python train.py --n_head=2 --head_dim=64 --d_mlp=448 --qk_norm=true --attn_scale=0.125 --init_std_qkv=0.0154 --init_std_down=0.00272 --optimizer="soap_variant" --beta2=0.95 --warmup_steps=125 --batch_tokens=32768 --doc_mask=true
Each number is 128 + 24 x the weight over its row's rms, rounded and kept within 0 to 255. Layers, rows and columns count from 0. The size above them is the row's rms in percent of the matrix's.

# layer 10 attention output (transposed), 128x128, rms 0.177, rows 17-43, columns 0-127
size [ 92  82  88  78  87  90  82  76  90  89  92  89  95  91 107  90  81  77  83  90  83  92  92  74  89  99  85]
[[137 128 126 118 133 127  89 151 179 111  99 155 133 132 129 104 143  89 148 102 118 141 150 134 163 159  92 148 125 123 169 115 158 124 154 129 115 122 122 107 138 125 110 130 132  83 150 124 149 148 155  71  67 118 141 151  99 122 203 136 122 123 127 154 165 136 101 141 124 135 109 139 140 113 156 142 163 154 162 125 133 116  99 145 118 124  98 144 155  98 100 146 104 110  87 165 110 136 134 160 142 102 176 132 114  95 131 102 113 165 156 143 159 160 126 103 193 117 136 109 105 157 135 108 123 127 116 119]
 [144 105 108 110  97 138 128 123  93 115 137 137 118 114 148 121 146 161  85 116 106 102 103 136 138 142 214 106 185 106 132 147 105 143 128 154 119 105 156 124 122 136 145 152 152  97 114 122 132 139 149 130 145 128 133  46 159 145 133 112 125 152 137 134 100 112 116  92 161 117 106 127 119 114 129  92  87 119 155 104 138 104 138 108  89 104 130 152 158 136 147 137 126 129 127 100 214 105 138 148  92 140 133 133 151 143 102 135  98 104 131 149 117 150 101 118  95 116 103 122 146 154 102 141  93 100 132 158]
 [117 101 127 154 140  99 118 134 146 133 104 151 121 119 142 136 120 127  91 144 114 155 131 125 150 117 126 120  87 146 170 188 178 106 118 168 151 117 153 106 133 126 117 112 111 128 169 148 139  99 147 132 122 126 153 151 110 145 173 136 131 138 100 130 145 138 128 156 150 104  91 172 153 140  98 127 126 118 124 109  94 122 161 165 136 109 106 116 120 156  93 128 117  88 119 113  96 123 103 152 147  92 119 122 102  93 136 121 109 120  88 150 191 118 104 166 154 124 180  90 138  96 113  94 175 156 118 167]
 [ 95 109  93 155 124 154 110 105 132  97 127 134 107 141 138 130 121 112 149 108 163 120  63 117 136 128 124 114 124  95 120 168 127 115 127 107  96 164 146 176 140 153 157 126 121 103 139 112 149 107 112  95 104 123 115 103  80 111 157 165 131 161  64 112 112 145  98 110  84 183 126 142  75 153  74 108 136 127 148 132 123 127 128 135  94 117 140 114 106 155 126 160 150 123 130 115 141 144 158 165  85 142 145 135 153  87 122 140 103 116 176 137 134 136 114 140 144 122 136  73 104 100 118 120 133 147 123 133]
 [140  92 143 134  81 107 156 122 145 119 129 136 136 163 165 140 144 143 117 135 181 146 118 134 114 104 110 109 127 134 121  83 104  98 147 103 112 141 167 155 112 101 149  90 110 118 170 110 159 128 142 107  99 126 166 116 142 129 117  91 150 132 148 103  85 160 143 153 106 119 131 158 145 139 158  99 129 177 129 146 134 116 162 125 135 159 134 130 144 166 114  79 115 125 154 114 115  89 119 183 116 116 123 110 144 147 126 179 125 137 140  83 105 130 159 168 119 124  80 131 152 101 148 125 163  78 128 107]
 [172  93 157 133 109  76  93 128 142 178 118 119 109 112 154 119 156 101  95 127 171 120 132 145 102 100  91 154 128 102 126  96 112 113 112 138 156 126  95 125 118 119 101 116 128 125  84 127  88 102 126 120 129 166 112 131 137 155 149  95 145 150 115 128  87  93 122 129 135 145  85 132  87 170 140 118 145 120 118 173 123 146 130 142 112 157 126 102 127 139 128 121  99 113 117 126 152 135  97  92 161 104 147  83 123 109 108 134 104 172 122  85  89 126 153 111 108  64 144 116  79 106 143 127 145 131 115 122]
 [152 103 109 115 146 163  97 142 106 100 116 151 135 189 136  90 139 128 120 134  89 136 123 102 166 151 119 149 129 181 109 144 135 141 114 115 110 145 100 146 141  99  84 109 110 144 106  97 147 159 115 165 106 121 123 121 112 177 141 129 132 106  99 114 126 146 114 106 144 104  90 136 151 141 130 124  68 104 161  73  95 127  95 108  92 129 124 121 101 140 133 111 134 117 115 158  52 128 124 109 162 137 138  94 120 125 159 100 135 148 127 145 142 128  87 137 170  91 109 157 123 118 112 134 130 113 102  99]
 [145 140 155 124 144 126 150 142 140 157 170 136 136 162 147 108 138 116 171 106 133 135 150 142 101  97  81 177 143 132 138 130 110 130 125 130 151 105 123  98 133 134 127 128 144 143 126 161 129 157 115 129 122 136 135 128 133 117 132  95 170 180 146 162 151 115 110 110 136 168 135  75 164 158 159 151 152 126 123 179 136 118 145 164 101  85 121 122 127 164 131  99 132 130  88 122 133 138 113 134 131 102 153  96 120 105  88 168 116 125  95  85 127 157 108  71  82 117 133 131 112 152 123 105 139 108 179  77]
 [136  98 148 144 159  96 102  72 115 196  86 103 118 155 126 153  90 141 136 100 109 141 169 154  93 140 128 128 165 133 109 115 106 113 102 113 121 141 135 122 103 167 111  93 133 108 120 178 122 108 109 149 110 132 152  99 133 132 130 100  84 150 110 127  80 122 127 117 133 157 120  94 106 109 109 140 124  65 112 120 135 126  71 143 113 136 123 120 119 167  87  84 107 105 100 173 154 110 149 105 135 105 116 120 116 124 102 105 130 136 132 124 130 147  97 124 181 101 144 131 119 106 141 148 116 128 152 125]
 [ 98 123 139  88 122 136 132 124 142 155 172 145 129 150 171 133 102 122 117 123 137 139 126 140 152 176 155 149 152 162 116 135 117 151 128  79 168 108 142 116  84  94 146 150  83 120  93  77 170 121  96 123 159 139 171 168  94 110 130 104 123 134 102 138 143 125 156 150 122 128 125 159 134 153 141 123 115 115 148 130  93 140 123 119 110 117 130 160  89 124 154 143 131 145 150 178 127 112 176 168 164  75 106 146 103 108 164 102 151 148 124 131 101 140  79 153 139 130 139 133 118 117 140 148 109 117 113  93]
 [113 111 109 125 109 134 144 108 116 148 135 125 136 183 130 142 132 194 107  95 131  90 148 158 100 115 123 120 130 147 143 140 182 116 138 106 119 130 169 148 177 119 122  68 148 112 158 151 118  99 117 138 134 123 128 129 155 148 172  94 123 127 149 143 167 135 102 134 159 147 102 151 140 169 146 125 127 159 154 146 108  90 110 165 110  67 132 153 147 126 111  74 126 140 122 130 158  92 128 133 166 106 161 141 123  97 139 155 154 135 144 113 147 137 153 108 102 101 134 117 159 130 109  96 135  87 138 153]
 [152 108 106  73 108 105 148 102 116 114 136 131 137 150 150 116 152 134 124 137 154 127 112 129 128 100 140 173 113 157 138 120 158 132 116 116 126 148 165 134 187 138 130 124 127 147 117 121 115 137 129 130 146 173 101 151 165 139  76  92 131 115 107 139 149  97 133 116 156 179  79 150 135 110 133 131 134 170 124 116 109 149 149 172 143 122 158  88 120 133 157 135 131 115 134 135 148 134  86 137 100 136 100  96 183 106 117 145 173 131  99 125 131 107 143  98  88 161 152 149 125 154 195 101 142  92 151 144]
 [134 127 147 138 146 135 141 140 158 108 156 156 145 172 165  84 121 119 151 163 122 121 118 109 139 146 132 205 131 113 116 122  98 164 128 147 130 199 169  82 170 122  99 118  99  89  77 102 132 154 132 132 148 130 100 127 168 136 138 122 111 101 107 109 142 153 121 105 133 143 137 135 143  92 138 157 100 149 108 122 122 144 138 110 111 128 112 120 117 110 146  87 126 128 170 151 149 150  78 130 130 113 151 102 155 156 129 104 102 178 128 126 123 127 144 128 147 137 102 164  97 115 117 140 182 127 110 115]
 [184 147 118 108 154 145 150 150 166 156 111 133 121 133 136 134 149 111 117 159 103 126 119 133 143 100 166 132 150 150 136 129  72 154 127 151 137 126 144 111 128  99 134 128 115 159  87 124 123 184 122 119 124 127 141  93 158 135 119  97 143 169 121 133 127 124 153 126 131 149 129  89 165  85 137 107  82 136 134 145 142 183 116  96 143 147 145 113 123 131 157  54 118 122 123  90 155  98  97 130 153 132 130 107 150 114 116 135 106 119 125 130 114 135 125 137 101 119  78  86 123 149 100 128 123  98 145  48]
 [161 141 113 127 122 159 146 172 199 125  97 125 117 105 101 148 131 139 137 113 143 109 131 100 153 107 106 127  84 134 139 150 146 172 143 143 155 116  97 128 101  89 117 137 126 121 143 116 118 146 132 133 124  97 135 146 127 128 133 136 200  72  95 104 119 135 134 160 128  66 119 166 118 129 158 181 105 133 132 147 103 157 132  92 105 166 133 126 146 115 147 138  92 138 122 106  95 170 128 109 147 178 151 129 128 104 180 105 129 133 113  97  97 119 118 134 117 108 147 125 130  95 152 115 116 111 100 140]
 [149 112 116 141 125 128 102 123 117 174  91 137 132 131 153 128 141 189 123 142 142 104 132  84 116 148  90  90 125 145 135 110 120 110 135 129  90 112  71 101 113 122 132  79 182  90 143 118 112 131 150  81 112 105 122 139 117 169 101 132  91 128 105 148  88  69 110  80 149 111 133 103 160 113 143 119 137 134 105 142 103 131 117 147 123  99 111 120 138 133 126 116 126 101  62 105 114 129 149 103 135 134 104 115 143 153 127 125 135 165 169  88 111 150 105 111 152 103 158 121  85 114 157 130 142 129 125 133]
 [153 164 132 141 120 132 168 135 150 133 109 120 124 118 119 123 173 131 147 121 122 133 144 107 156 135 180  93 125  96 127 106 160 146 173 141  97 151  80 159 130 167  81 126 159 155 138 135 152 120  99 129 114 105 102  70 125 175 110  65 144 113 122 124 150 110 139 133 119 120 148 110 154 134 120 129 160 119 119 122 115 130 127 132  98 163 172 109 135 121 138 138 141 141 117 138 123 149 157  81 137 126 104 100 119 116  77 106 142  67 154 117 125 124 103 123 156 131  95 106 148 143 115 145 102  75 130  81]
 [111 144  80 150 156 164 137  76 124 108 127 140 139 157 117 119 153 155 149 149 130 154  76 114 126 108 101 119 135 131 113 153 153  90 148 138 129 106 133 170 153 121 135  99 168 125 115 108 162 152 107 138 123 142 128 192 118 130 117 134 101 103 129 137 144 137 138 157 135 152 128 102  96 113 142 160 113 156 135  99 154 136 114 126 153  88 146 128  91 155 128 100 197 130 161 102 157 122 143 126 110 110 109 139 170 138 138 169 166 161 105 105 127 121 157  91 145 141 103 122 184 144 107 136 127 151  90 104]
 [103 140 124 126 147 139 157 129 103 147 114  96 164 131 113 120 137 153 138 147 109 121 120  77 169 131 153 137 113 141 143 146 102 161 149 162 108  99 110 177 139  52 145 156 115  95 130 141 153 108 126 121  95 127 112  96 106 139 111 158  96  81 132  66 165 163 148  74  77 127 153 138 135 159 119 101 120 103 135 110 128 144 157 115  87 116 155 130 118 156 147 153 127 108 154 112 103 123 166 150 114 124 126 112 145 120 127 101 120  85 131 144 110 107 127 131 149 146 122  97 101 142 146 131 111  94  90 115]
 [118 151 135 153 134 100 131 137 106 139 132 103 132 124 122 138 114 130 101 101 105 118  99 147 197 122 141 124 141 147  99 115 133 146 151 146 124 158 121 158 160 157  75 143 171 172 142 144 136 109 112 195 185  89 158 133 162 123 150 128  98 127 136 159 155 142 156  98 111 134 116 136 134 155  82 126 152 158 119 158 143 113 105  87 167 134 152 148 158 120 140 104 133  96 120 133 124 140 115 123 172 115 189  94 127 136 131  76 154 105 113 144 126 145 115 168 152 117 116 144 143 120 122 137 150 151 146 138]
 [121 135 129 109 125 112 121 123  87 165 163 101 130 132 141  98 104 137 137 142 105 126 139 123 114 191  76 163 170 157 130 127 125 128 145 124 123 128 139 147 127 122 120 153 156  92 124 111 113 144 111  86 136 122 126 129 111  92 135 113  95 160 152 140 134  89 153  87 204 168 133  86 168  80 109 130 119 142 179 116 102 147 133 135 121 137 148 144 118 154 116  91  81 104 112 128 153 126 125 122 105 117 146 141 172 119  95 141 105 160 130  95  85 126 124 115 118 154 169 141 108 117 148 140 142 121 134 172]
 [158 124 142  98 134 189 124 131 146 102 101 123  83 142 104 106 123 127 124 124 103 155 164 165 107 145 133 114 122 144 174 158 124  89 121 118 126 143 137 134  83 166 132 160 123 126 143  94 111 123 104 116 112 101 122 135 151 130 102 103 174 108 117 146 143 106 114 114 123 148 117  94 122 119 122 111 135 119  91 126 111 119 180 104 125 111 136 100 174 153 114 158 125 128  84 212  94 142 142 167 147 143 139 115 107 121  84 137 122 131 159 154 146 194 118 124 141 163 121 122 161 115 100 135 140 136 149 127]
 [163 120 138 131 129 109 115 157  84 122 100 115 167 143 181 105 132 166 154 138 141 109 115 137 163 118 122 139 128 117 120 120 127  98 120 123 162  84 121 148 116 117 148 125 170 148 178  87 144 168 117 116 115 134 179 145 123 123 159 113 111 144  90 180 120 129 120 143 163 153 116 118 151 133 106 144 122 126 144 106 104 144  79 182  94  96 134 164 108 129 102  96 140 159  81  88 131  93 161 127 148 100 140 153 120 136 102  67 139 143 133 126 111 155 109 117 141 121 134 122 107 110 115 119 105  86 123 120]
 [143 105 130 165 144 137 142 131 129 134 103  90  90 133  96 105  64 127 131 118 144 154 169 138  72 153 121 100 109 109 130 146 175 154 127 122 138 103 118 144 103 127 125 121 136 134 166 146 125  99 103 140 119 174 138 106 113 139 157 135 144  96  94  99 142 191 162 162 114 104 157 108 106 158 128 141 114 119  86 132 100 140 117 153 106 114 144 142 124 148 115 149 115 143 187  99 124  99 138 137 144  94 164 157 111  80 167 126  82 107 129 157 136 155 143 119 143 105 163 122 102 111 144 137 123 131 105 143]
 [113 149 133 108 128 129 113  97 135 106 124 122 100  83  89 111 165 164 132 157 100  86 112 145 122 140 116  98  50  92 171 135 109 117 190 153 142 103 116 106 103 137 136 113  93 105 136 119 115 128 141  69 129  78 103 163 144 151 118 126 123 102 129 102 134  93  87 134 112 115 141 106 126  89 122  93 142 174  66 127 153 141 152 122 133 139 131 109 125  93 152 139 133 153 129 110 115 141 146 131 139 129 150 155 105 143 162 113 134  85 135 108 101 136 131 159 125 169 120 117 117 159 114 129 124 127 126 124]
 [125 108 151 148 151 113 136 136 122 138 117 159 179 157 164 125 126  62 148 156 144 124 159 149 130 153 168 110 124 119 104 131 114 134 139 140 132 157 133 115 115 145 109  93 154 124 152 116 157 165  86 127 177 156 144  81 130 122 145  91 107 171 117 114 132 145 145 119 120 164 173 111 146 147 127 116 133 145 115 117 130 131 151 145 134  91 109 130 123 128 111 119 136 150 158 176 126  56 163 141 136 106 130  89 149 155 108 145  78 123 147 135 132 117 127 117 154 129 104 165 103 107 154 101 121 154 170  79]
 [129  97 114 168 144 148 145 144  81  64 153 122 163 125  98 104 145 142 129 148 151 122  86 111 129 130  94 113 110 146 137 109 113 135 152 140 134 136 120 132 183 128 111 124 136 141 195 108 135 167 117 113 167 102 122 171 135  73 106 119  95 119 160 144 138 122 129 111 164 160 144 129 151 100 132 129 115 143 160  95 121 131 101 139 145 128 125  95 155 161 172 123 165  95 125 114 127 125 113 112 108 120 105 119 144 138 115 154 106 180 106  80 107 126 130 106 142 154 113 168 120  89 117 103 151 135 114 162]]
# layer 10 attention value, 128x128, rms 0.172, rows 18-44, columns 0-127
size [ 77  75  80  80  80  76  67  92  86  86  87  91  81  90  86  85  74  76  88  83  85  91  78  92  86  75  76]
[[152 143 121 161 139 120 156 129 143 187 132 107 112 142 127 155 145  96 133  99 142 165 135 112 146 126  86 128 100 159 163 140 162  94 167 107 157 110 134 139 136 155 144 152  96 133 137 146  99 126 109 117  96 126 142 175 126 131 130 166 127 134  86 119 103 139 136 136  85 149 136 107 107 150 125 110 163 127 134 154 132 139 124 148 146 135 148 145  95 114 147 140 120 160 112 156  49 131 136  97 173 152 134 126 134 120 152 143 145 129 117  95 153 111 171 134 162 146 158 154 143 144 151  96 187 145 143  75]
 [105 153 160  85 112 152 165 126 140  93 123 133 108 128 114  93 153  91 147 109 139 121  98 127 132 150 153 130 161  92  78 117  99 140 127 106  79 125  91 145 150 117 113 116 129 133 142 150 148 184 124 141 151 122  69 125 140  97 130 122 124 104 160 174 121 111 116 111 117 138 157 120 116 118 165 117  94 146 137 133 191 121  84  75  84 135 139 144 169 100 149 110 146 157 103 118 134 134 134 119 134 163 134 149 110 123 141 136 136 154 116 157  70 115 141  92 120 161 118 122 119 116 124 123 131  82 140 119]
 [125 140 120 109 150  87 128 132  93 140 130  80 124 119 121  99 122 108 139 175 104 148 188 121 124 128 142 143 142 133 164 101 110 130 143 119 114 109  86 128 119 110  97 141 163 147 109 140 118 110 140 157 102 136 116 135 150 102 103  90 115  76 142 107 107 109 129 147 163  99 131 121 149 118 147 119  93 147 114 131 147 143 138  94 132 124 118 127 162  91 138 124 131 123 121 166  39  96 112  81 153 119  82  98 107 167 137  82 134 144  91  90 130 109 110 123 108 146 119 163 162 152 138 152 139 127 153 129]
 [129 162 128 140 181 135 105 123 137 107 129 145 139 126 131 127 121 118 155 134 120 111 185  99 140 132 133 128 121 158  97 154 147 195 142 120 151 120 110 128 125 189 117 174 163 124  86 147 118 146 143 182 136  85 103 152 122 137 164 168 122  94 138  92 150 123 146 117 140 150 105 108 126 106  86 134 134 104 122 161 112 137 118 123 113 123 129 139 124 124 137 188 119 137 104 110 120 165 146  95 140 116 177 116  94  78 147 106 128 120 105 147 126 110 116  92 130 137 155 131 116 141 125 184 107 165 160 132]
 [128 139 135 137 162 156 143 132 104 120 170 112 151 148 126 156 108 152 147 111 125 142 130 116 125 169 130 111 139 152 110 165 115 123 106 111 122 132 160 116 113 172 149 153 123 112 176 164 122 116 161 133 119  93 140 159 133 127 124 118  97  65 137 121 171 162 107 129 142 122 130 126 177  97 141 155 131 128 134  93 111 107 136  76 150  90 131 141 124 140 183  69 140 144 147  84 114 118 151 165 133 144 125 110 135 129  91 105 144  86 122 155 200 156 137 111 142 148 111 156 165 123 106 136 151 116 124 122]
 [125 194 154 147 124 127 140 108 147 127 130 131 101 107 118 119 116 131 159 122 141 110 117 181 138  89 169 125 121  95 114 131 159 102 109 163 173 127 120  89  86 150 144 126 138 154 161 138 126 100 135 110 148 120 133 135 142  83 105 142 117 129 128 155 136 105 154 158 101 132 171 118  70 118 155 163 138 156  95 169 122 136 164 142 169 134 155 132 151 110  97 132 115 151  88  85 152 140 113 153  99  86 110 136 152  96  92 174 120 134 145 135  97 145 134 124  99 151 127 137 131 163 111 110 107 133 158 130]
 [108  85 150 100 134 148 140  80 123 127 120 115 128 100 121 176 117 131  81 161 123 109 117 128 169 140 136 106 107 124 129 106 115 123 126 114 141 130 147 172 123 151 115 166 136 160 168 104 126 125 148 137 141 139 107 164 128 157 126 107 111 131 103 140 109 137 159 120 127  94 142 144  98 111 117 134 105 140 121  85 110 106 134  80 131 164 133 159 128 161 183 149  97 143 156  97 144 115 139 120 173 154 135 145 133 152 121  88 105 164 139 125 131  70 164 133 183 133 111 149 144 105  86 117  76 131 125 173]
 [120 163 111 124 113 169 145 129 109  83 131 133 145  97 113 102 184 109 154 118 125 141  84 112 147 154 107 144  71 158 104 115 119 110 134 141 117 143 131 101 121  68 160 129 135 126 139  88 111 139 128 115 152 152  79 157 109 122 108 120 108 100 142 103 161 136 148 121 111  82 133 163 131 149 104 130 131 124 107 106  90 121 138  98 118 165 130 108 139  89 143 123  76 160 140  69 104 137  88 124 146 116 164 119 117 146 131 128 146 109 170 120 148 109 123 114  90 136 119 105 112 123 101  82 106 109 103 151]
 [159 138  76 147 129 135 101 132 133 119 109 149 127 128 150 148 130  84 115  99 134 139 144 123 144 108  94 155  94 113 124 111 169 118 119 158  99 157  95 160 157 142  81 115 143 125 157 118  91 139 160 143 104 126 105 129 168 158 122 149 143 144 161 140  75 151 144 139 128 138 115 104 103 110 104 118 140 156 118 156 170  98 176 149 130 132 125 105 185 117  83 129 149 117 118  87 147 149 102  75 125 140 121 141 167 150 106 160  98 129 130 125 160 154 177 112 130 142 147 129 141 147  88 129 110 115 140 161]
 [161 135 166  97 121 127 136 120 130 101 100 142 136  94 158 160 109  98 137 127 115 118  68 119 142 156 132  85  95 123 116  85 123 119 142 146 129 135 109 125  80 136 126 180 124 140 121 136 112 161 141 120 136 178 156 160 137 102  84 165 113  92  94  98 127 142 123 153 115 119 160 121 117  95 152 150 109 132 144 114 121 134 127  92 155 177 127  96 153 129 115 162 118 148 145 132  85 158 123 132  83 130 148 124  96 118 128 101 147 120 103 129 133 129 122 116 142 159  82 123 108  74 160 170  98 122 156  97]
 [113 139 145 190 143 146 108 139  94 103 142 167 105 123 127 139  94 146 110 114 106 105 120 121 126 170 101  96 129 133  99 140 131 146 165 171 103 119 112 141  97 120 104 145 150 118 137 147 128 116 167 121  99 101 172 143  76 125 176 178 135 148 103 127 119 158  81 121 114 135 161 129 101 168 139 122  91 133 120 149 129  93 107  76 131 135 123 175 139 156 123  92 107 178 144 125 121 107 163  98 148 120 149 113  96 111 140 108 109 130 153 124 110 171 141 131 156 116 126  89 126 124 105 160 126 113 142 139]
 [127 161 100 140 120 124 122 136 130 174 120 147 129 118  98 197 148 155 141 113 164 106 153 147 132 132 136  81 141 172  95 127 142  73 165 114 128  97 122 155 126 164 157 132 169 114 142 159 115 131 152 173 101  96 181 140 124 128 143 130 151 123 149 190 156 133 143 140 125 118 153 150 119 153 105 138 143 140 172 159 117 162 132  92 183 169 149 122 150 134 136 161 154 156 122  96 143 166 143 137 138 138  99 126 124 101 105 128 159 107 130 139 115 136 140 117 115 133 122 116 163 156 124 125 110 159 132 125]
 [ 67 117 128 151 130 146 105 124 109 118 106 151 129 128 101 136  62 127 149 121 116 102 158 118 118 185  70 109 116 157 118 127 155 127 109 119  98 127 129 113 118 159 153 145 142 138 193 106 104 132 131 164 157  98 119 124 119 118 123 100 121 147 117 123 126 150 128 118  90 117 146 129 108 119 139 105 150 135 118 124  91  84 126 175 154 122 135 131 107 137 153 183  81 161 156 140 131 148 167 148  91 115  95 104 117 149 110 128 144 135 155 119 114 111 131 147 126 147 177 173 145 127 110 116 114 184 112 145]
 [127 124 126  87 139 115  95  81  91 137 139 120 186 151 145  99 104 138 140 159 119 132 124 125 102 133 136  89 164 140 126 108 107  97 112 106 131  96 149 117 158 114 132 115 121 115  96 111 170 143 106 101 116 117 122  93 107 129 115 138  82 172 168 129 121 148 127 112 108 162  86  99 109 130  95 121 117 140 119 126 137 111 142 154 138 108 107  87 136 152  76 102 144 127 112 141 143 139 140 166  93  79  91 140  82  86  88 149 125 130 131 143 128 147 144  95 149 188 123 140 128 170 101 116 147 126 148 111]
 [140 157 158 133 123 113 133 126 110  87 157  97 111 139 110 143 128  81 170 146 106 122 148 154 102 135 133 144 110 124  82 120 126 130 118 143 154 132 171 135 155 131 133 117  66 141  98 154 131 125 124 153 134 109 147  89 134 125 159  94 160 118 134 130 167 121 141 157 141 117 153 134  84 112 137 173 131 132 140 144  75 129 110 118 108 133 158 103 117 101 105 110 112 134 178 140 140 110 112 148 129 151 214 157 101  87 134 123 124 118 113 161 147  94 116 152  92 172 115 160 146 123 105 108  97 142 152 116]
 [114 107 112 109 140 135 114 120 111 135 132 131 133 129  92 152 120 135 120 150 135 104 108 158 156 131 102 185 126 177 120 113 121 133  76 116 145 112 142  95 102  36 139  92 126 129 131 153 123 110 128 154 153 162 146 164 124  72 136 188 103 130 151 149 139 115 107  92 158 124 144 106 105 123 136 136 130 153 141 149 139 129 135 147 154 140 112 188 147 143  99 123 161 150 132 148 116 121 138 137 126  88 138 123 120 126 162 156 141 167 146 132 103 155 161 135 129 167 157 152 127 146 161 150  98 140 166 157]
 [124 108 133 102 111 107 139 150 109  91  99 140 124  94 156 134 135 120 130 122 115 108 145 164 125 140 174 134 103 134 142  89 135 116 114 118 131 137 114 120 121  93 137 166 102 155 124 165 100 124 170 162 155 144 169  98 133 135 143 111 116 159 102 108  96 117 124 111 117 121 149 152 166 140 113 141 107 143 146 107 115 140 117 183  95 136  94 150 160 122 163 179  73 132 118 159 103 156  98 132 103 144 135 109 104 169  90  99 116  99 138 176  89 116  78 160 110 104 148 141 135 133 163 175 119 118 129 133]
 [ 90 107 124 124 111 134  88 101 125 121 125 178  97 151 134 126 140 116 111 108 142 176 133 152 120 137 108 132 122 136 125  83 131 115 154  99 140 109  92  47 107 168 101 107 112 150 121  97 126 126 133 130 132 148 112 124 100 125 135 148 130 136 106 154 129  66 108 130 154 135  67 118 112 128 131 178 129 169 130 148 161 139 114 151 143 153  60 136 142 106 114 123  98 158 124 149 146 123 109 115 142 145 137 133 103 133 130 144 121 130 122 113 169 150 162 149 109  89 152 139 150 162 112 131 135 181 159 162]
 [103 124 158  96 139 170 127 149 111 139  97 192 139 126 114 150 139 135 146 175 177 153 112 113 130 144 133 115 117 111 148 154 127 110  90  91 132 122  99 130  89 107 136 110 102 136 139 135 139 134 129 108  95 172  99 134 146 161 109 139 111 101 131  81 134 125 102 159 112 137 170 109 129  99 160 171  94  81 143  89  90 153 123 139 111 178 123 133  91 116 144 147 149 153 140 127  92 130 102 106  97 129  75 134 119 128 142 178 112 147 130 102 136 172 146 136 113 135 110 145 115 153 152 143 102 111 126 127]
 [179 125  95 181 121 122 137 134 129  97  97  95 110 105 109 169 138 126 107 145 144  94 132 124 138 128 175  97 103 136 121  88 112 119 137  95 139 131 138 156 123 134 145 108  80  99 115 108 112 109 114 119 152  99 150 146 118 177 135 123 149 116  70 136 120 167 110 149  78 121 138 135  90 164 129 130 141 108  75 156  90  93 108  96 119 116 123 127 131  86 145 143 140 147 136  82 133 118 126 116 110 132 146 117  97 123 113 109 143 116 149 114 177 123 142 163  95 125 114 124 135 121  84 103 115 130 116  69]
 [108 143 103 150 118  94 142 121 146 149 167 108 147  96 114 156 127 117 114 137 134 103  92 111 134 124 139 142 119 108 138  95 136 146 144 136 111 116 141  97 156  80  84  45 148 153  73 147 164 130 120 129 114 148 137 137 110 117 133 137  94 138 189 115 129 161 159 135 149  95 129 169 124 122 147 125 124 147 144 148 153 128 136 122 110 138 104 116  85 135  84 117 120 150 160  60 140 129 139 109  90 124 136 136 120 111 137 124 124 117 114  79 114  64 155 118 121 114 146 133 105 161 139 143 103 116  88 146]
 [131  96 129 130 123 151 147  96 121 118 119 118 109 120  84 134 144  91 100 133 114 155  93 110 139 145 148  98 123 141 120 119 150 146 127  93 112 144 102 109  85 126 127 128  89 113 133 133 122 148 106 165 148  95  97 122 130 128  93  89 106 105 128  74 129 125 129 136  76  88 123 102  60 104 154 125 105  95 125 122  80  98 146 111 135 153 147  81 154 130 156 135  80  81 187 167  90 131  94  89 124  99 134 109 124 110 115 157 125 151 158 122 127 122  95 116 136 143 140 144 142 113 134 131 124 116 117 153]
 [144 133 148 114 122 146 114 104 129  97 125 176 149 140 130 151 175 152 109 148 146 152 106 146 166 136 141 142 121 154 151 105  79 151 113 132 110 151 157 109  95 115 142 136 127 130 134  94 130 167 174 125 120 147  95 143 139  91  93 152 142 138 179 104 116 132 130 121 160 163  86 213 148 112 144 117 164 143 171 141 137 123 129 105  88 122 117  96 160 133 127  92 127 114 108 159 106 160 156 122 114 145 111 103 124 146 106 127 113 131 116 105 142  99  96 112 126 150 134 111 148 181 112 104 163 112 161 129]
 [110  91  99  94  96 111 174 113 116 141  99 145 120 125 178 124 132  84 130 104 150 122 137 111 130 133 138 134 165 150 105 105 146 111 102  92 109 129 132 114 148 103 128 114 135 143 120 146 134 125 116 154 134 148 145  87 127  90 116 173 167 168 153 136 126 147 120  99 171 169 121 142 138 151 169 150  83 105 193 101 115 108 120 171 133  99 109 107 106 170 107 159 120 105 124 174 164 109 103 119  96 136 153 121  94 115 146 134 143 157 124 154 164 103 114 141 138 137 131 141 152 110 155 165 121 114 106 149]
 [124 127 105 161 122 146  94 119 144 156 139 125  86 113 110 128 134 187 100 106 131 171 102  73 117 141  96 147 106 144 108 114 123 132  97 167 136 100 103 127  66 141 134 126 121 166  91 161 106  98 133 155 124 115  98 162 152 141 115 154 159 103 123 142 121 113 128 102 138  99 117 159 112 104 114 127 127 111 102 160 111 116 120  84  99 168 167 125 120 118 191 149 108 137 128  98 103 166 101  99 133 140 103 119  72 104 151 122 133 140 121 130 130 113 144 171 108 125 120 140 130 124  97 140 153  92 113 144]
 [123 148 111  96  64 127 143 120 164 171 102 132 107 130 112 138 125 142 132 166 100 107 155 146 122 173 172 148 102 110 130 148 143 142 120 130 117 132 141 127 101 126 143 142 125 109  91 137 126 141 154 120 125 129 188  78  93 161 169 141 158 143  71 153 137 129 104 191 102 139 126 111  90 103 102 148 117 132 114 135 108 120 126  84  98 120 103 163 104 137 129 148 113 172 141 137 122  97 129 117 138 121 155 144 142 107 156 118 120 127 111 176 140 127 124 126  60 108 136  96 109 142 116 139 119 162 131 100]
 [103 108 120 125  93 125 153 137  89 113 111 134 121 135 157  69 114 142 121 134 106 127 136 160 116 136 116 158 149 100  86 136 113 167 131 137 145 140 115 147 133 105 127  84 153 154 161 188  86 113 147  98 160 112 140 134 143 108 133 154 124 112 135 115 134 136 160 117 110 100  79 144 123 127 157 151  74  75 136 141 108 118 136  95 118 155 103 131 119 101 135 137 149 139 121 160 141 107  83 106  96 151 129 160 104 148 143 117 125 162  99 169  97 185 136 115 137 132 112  90 108 117 173 124 106 143 139  86]]